From a checkpoint of a small transformer trained on Wikipedia.
Architecture: RMSNorm before each block, untied embeddings, normalized queries and keys, some layers without positions, some layers without attention, local attention windows, gated attention, exclusive self-attention, capped logits.
Training: a variant of Adam for these matrices, 575M tokens, 9100 steps.
Each number is 500 + 40 x the weight over its row's rms, rounded and kept within 0 to 999. Layers, rows and columns count from 0. Numbers have three digits each. The size before them is the row's rms in percent of the matrix's.

# layer 6 attention output, 640x960, rms 0.0335, rows 613-639, columns 480-599
105:535451512527518495559552520512489509496510534534575570468524491476505445466533458506491515524577516522481500520482503515505471482544512427403523517421496524532487502456494512398490557471535560525543488549531498499544490481425501401497426443437518481519434498431494557522434484515485450405482537496463514479472518553463510446475534570492514495516524472497534479
091:546497469482537523598483448564539592538503462536465561497561485526526465598459486475580475536420498436482530511473508474554436483500491532518489502584456523511491517474506492494487571449523514535650504515492438615452488538595535457524469497509474505400503472560434538498506525528486527482606552549531503430488564500476502542485505463486499512534416504535495486
091:428496445493522517511518489425479514464470459548471517520495487446482581504495449522488425362420433462450466534477594608532479532566510446500503444499462490503560544551528430500457593444474538505476497453506494527498494519486454514463518454526409498474440540492510465515536486508504497464483543525451487461483456498485472487469480502480481465540486465439533542
098:568450443455441499497474547477495443491534468492520532478437521498478569494602428512534492537404440534509531445485536526519504546506453480508523502463611527439457524522541542518567457510449544512503610513526420442584575510413487436468524602486496393483498446545424541549515465519504450474509540415462488513511511493526472465535569467472486494452487478513583481
097:451518510509513522477499445523464584531494584520508512537486543441519501490548472535454467451513535493552539485539527581506517495522485517491540474510551403483512511502458526538454554457549567482466501503468437467460463474427498480520526620594494470547487539417546547517443554539484533448516519464505482537531496512518443507503535445515538593445522478501451388
100:534485509473478544446439472557496484472535483436509485553455429543527437510576504489508477518525477564467462521478451538544441534474459523426509501519503533531524444532450491494501539578487442532497463537490460491467408568487533505489501502513445447496517453521432534470377406467424554585469429468573432534522548477480469489483536494488511490518437486548440438
103:520481531579520554457495649525489512523456519589499512518513506499517510432449486540511485517512532477450439532509550483477505532479529477482545489527496495458507422455490533545481512493496482511541516400524496472488492446479505552489499574514514505514456470582468530501559445499504526550508448486502562550532518557426475458574501476487479489456485485512467487
099:539446497469470466460544535546498627502514549464536528547506529509538564498490554430483455572464537482454546497507552520466501597400485526495479467501495497479424453512541539511485449531529545507596543459541516486515446490537525511511474497508509447514514546429477537463498546439467516505587569491482517502522479540452554470508487447511487498482546509442478438
107:518536527520567588429477469472420460599465507487548489507504477386399476526479546477496533578546529534565569514554496555539522469447441491542521528489586402502463527510558564441560541516516515547442464403528420447538488562522448466512464521470597454493514558529494548502453585504521495557510476500545522506529473461470534456454521520455514511522476531486483404
101:559543507494491498466499476495452626456428508561565474472536526522555485544562515509506458497527504511514476462497478552571430361493504529556487509509509471528476469530562471480497547539455495486503452417488515480503492502529551605527490488509503535518532522492474472488518545467469517533486463494513463487544517490506468548514526537572474504474472502509467426
106:563402532483413510515523444506536536549550555515455504574527434549588436441377418527531516521485525537520462489539555508516563495527491482513557554510489488520565625540513507542505467542432472479513464514466520525495512498496448465547487500513605477518468454535525597500452426517426448458451561529463515450587557597465540459475535469520486474474441404442493493
096:507463439583481434470483439463530531447507496475480582494481468551454452490511444551518455472442457489506514414507539524522535482512515517501477545510493515489459429494543571503495462483473475450518475493430471489471403454411539532505474552448472500478568548573499581573495493484437473386478484551583436501526516483481476492508478482496427499521487514515429508
103:439547510508480500580463516513532487501450519467475508458492474559424497535474468544512475511509518557537546445559508538436497457482440409515438517494538457483554464493517438497570466464465437458530465460477465554501506477550482465401555397431489548432495528561491519492548437464451493410496542476500491498523494535485471505420525483552556531479458509461497540
107:427480503429522515481464510558477520474440439521522454471545513533502525500517445459478519655527483453519502436459500492508491483541463526464509473495502488492526572488565469470504459523442488511451431475515475531606557464480499473437487509471528448458478482465455566455481538504497547574525469456534489494548593520446523530497502533529458536425453451544476479
098:518499549522523457459455516510514537539535535508523532509572537488583596448514434436608470509457473523514460486544555447493493519497515497549498464514572568575556448527536472532558492545551487492502445431479545512477460584482453540462539463505583505483500523532542500565589457499549486508485500486508534552472492534570492469548528481468507462539490447514503543
108:498512562433529563436533502545492505490524477548541464548455557484568546572495479537519458499490529527488516536526498511458494490507542512509522565464486479500533475480539548524462481516488481502470533513551480468495557437550532530514574469508558540464462431441544510519504549510526551526512450462467556522495514511498545540494467540488477553500456503501475455
091:477508570540551526525519478543510433517453507479482553554482532537512503549541497515493513576455397410510546498501497513554500479542533517460476553454533501538543501523490491539476523517538532450509497549482550462541553552497569505500441464467466405450522464501556533466515505512561484550478555534467518468479532511446562498519504557543465482484463502447496547
103:447492504472449490560491477469538517438525506532501481552513478590500525421456525514542526508502520447483478485437466590530544477483457494501431429470493506497492438511498526526544496502453454463591500526525495501444494462508457474498519462481455549552602539480593491509536481508554528452512481460472484527460430440500517454500458502426515488495588487498461539
085:405473456531475529544562576407456499534559502483417560517440556522513532503432476541456468493498517541523504511448468497507453497556454548516563486602451508460503516517488489548485483482502518520438513419462523516416445498548429473451528451488434478510457519498551476468430493508475516554433510501542444451486497488558624487477546478481535442463475532463455503
099:526423488478499496486470547421570448514549479464479523493501632525525573414529497489504432462479526469507500522480530495468526489565519434470535561450499464476551500521549572491437422524438445537511602542514508506515555428407542544501501499519484413437521498579491402461464533544528462443548505590497477495410501433481578509440475474505467406488494525475481538
092:519529437470515585508532464468441609416515546470477452557491479483507564476489548585507434484527508471499507527496480484467463430526421538548484519463457513532508389506506551457517499525496460499430571471485541517457469516511465480526523573501454576576523476423463510541522476488478594475513481530482522525493530441500478474530508481475542483477424521482474504
095:514509471421482541540507487511482521529527489543421530467432423479447450465432462425502549515524514499475458372532485503528471496492507517506514412495518486482516458473562541483476551479466504452509418510522467508542535478438559383486524581496474502457458471519539425550487550541496524508576529518495454486503505477486493521473519418465441520487431463479469495
084:499515583547478479481516435410485505523479483488445583536478443447498462419542514586493560495455477447515532532439491407458579436512463456539453515545503501474496528516529510531432497489536509506458515451399538471564492523554446530499506477536509500504467472520520464487470512492472511533469499484480534522599439534481504577496444476399513473543460521535501530
088:436550492475366451443491529479448559483515568473507538471432617563495506432511605512474527477539516449486534472499524531475552553489601505440382461452508533455504526539493528433533495504492474535505535518560535518486490470493508532491542508506534581474504476499488454452602457505562525411508448510497554509468502452497364501521436503460524468532453508530487519
096:549518521469472529532439566528591555479465465491480500597578522579458467473494473440556550444456488413510555496446536567450617466515545596411588458536499450459545469479505495484517512563479593483563524439534518530489532427562419533481507593552482373561519437522489443531458485482401478581500490552499476494475503475516538516502492483470599462536575480500467508
097:525473576446467506499547571544518532477540419475466479495446496528583539472567497454487451443490535506465426517564449543481514464435483476492537455550553460431417535532461458571575550501435525567406567527481418518470518399525489514489475527538449484483476510481511530461521524468483434494558546541487459524403492476522549584461566533477515508512512513488552491
102:454496468457589537489511510453482592512469545398447497521434551622540469544463487484483505482480449460488486505526535554514508537399558481456498495482470542482500567415493491540482579445547496563509485510451438529472466540539515503471535471488491521525517580460511508536557491468486453547510468499514478509495538500512430458487536499478473519513459562540565460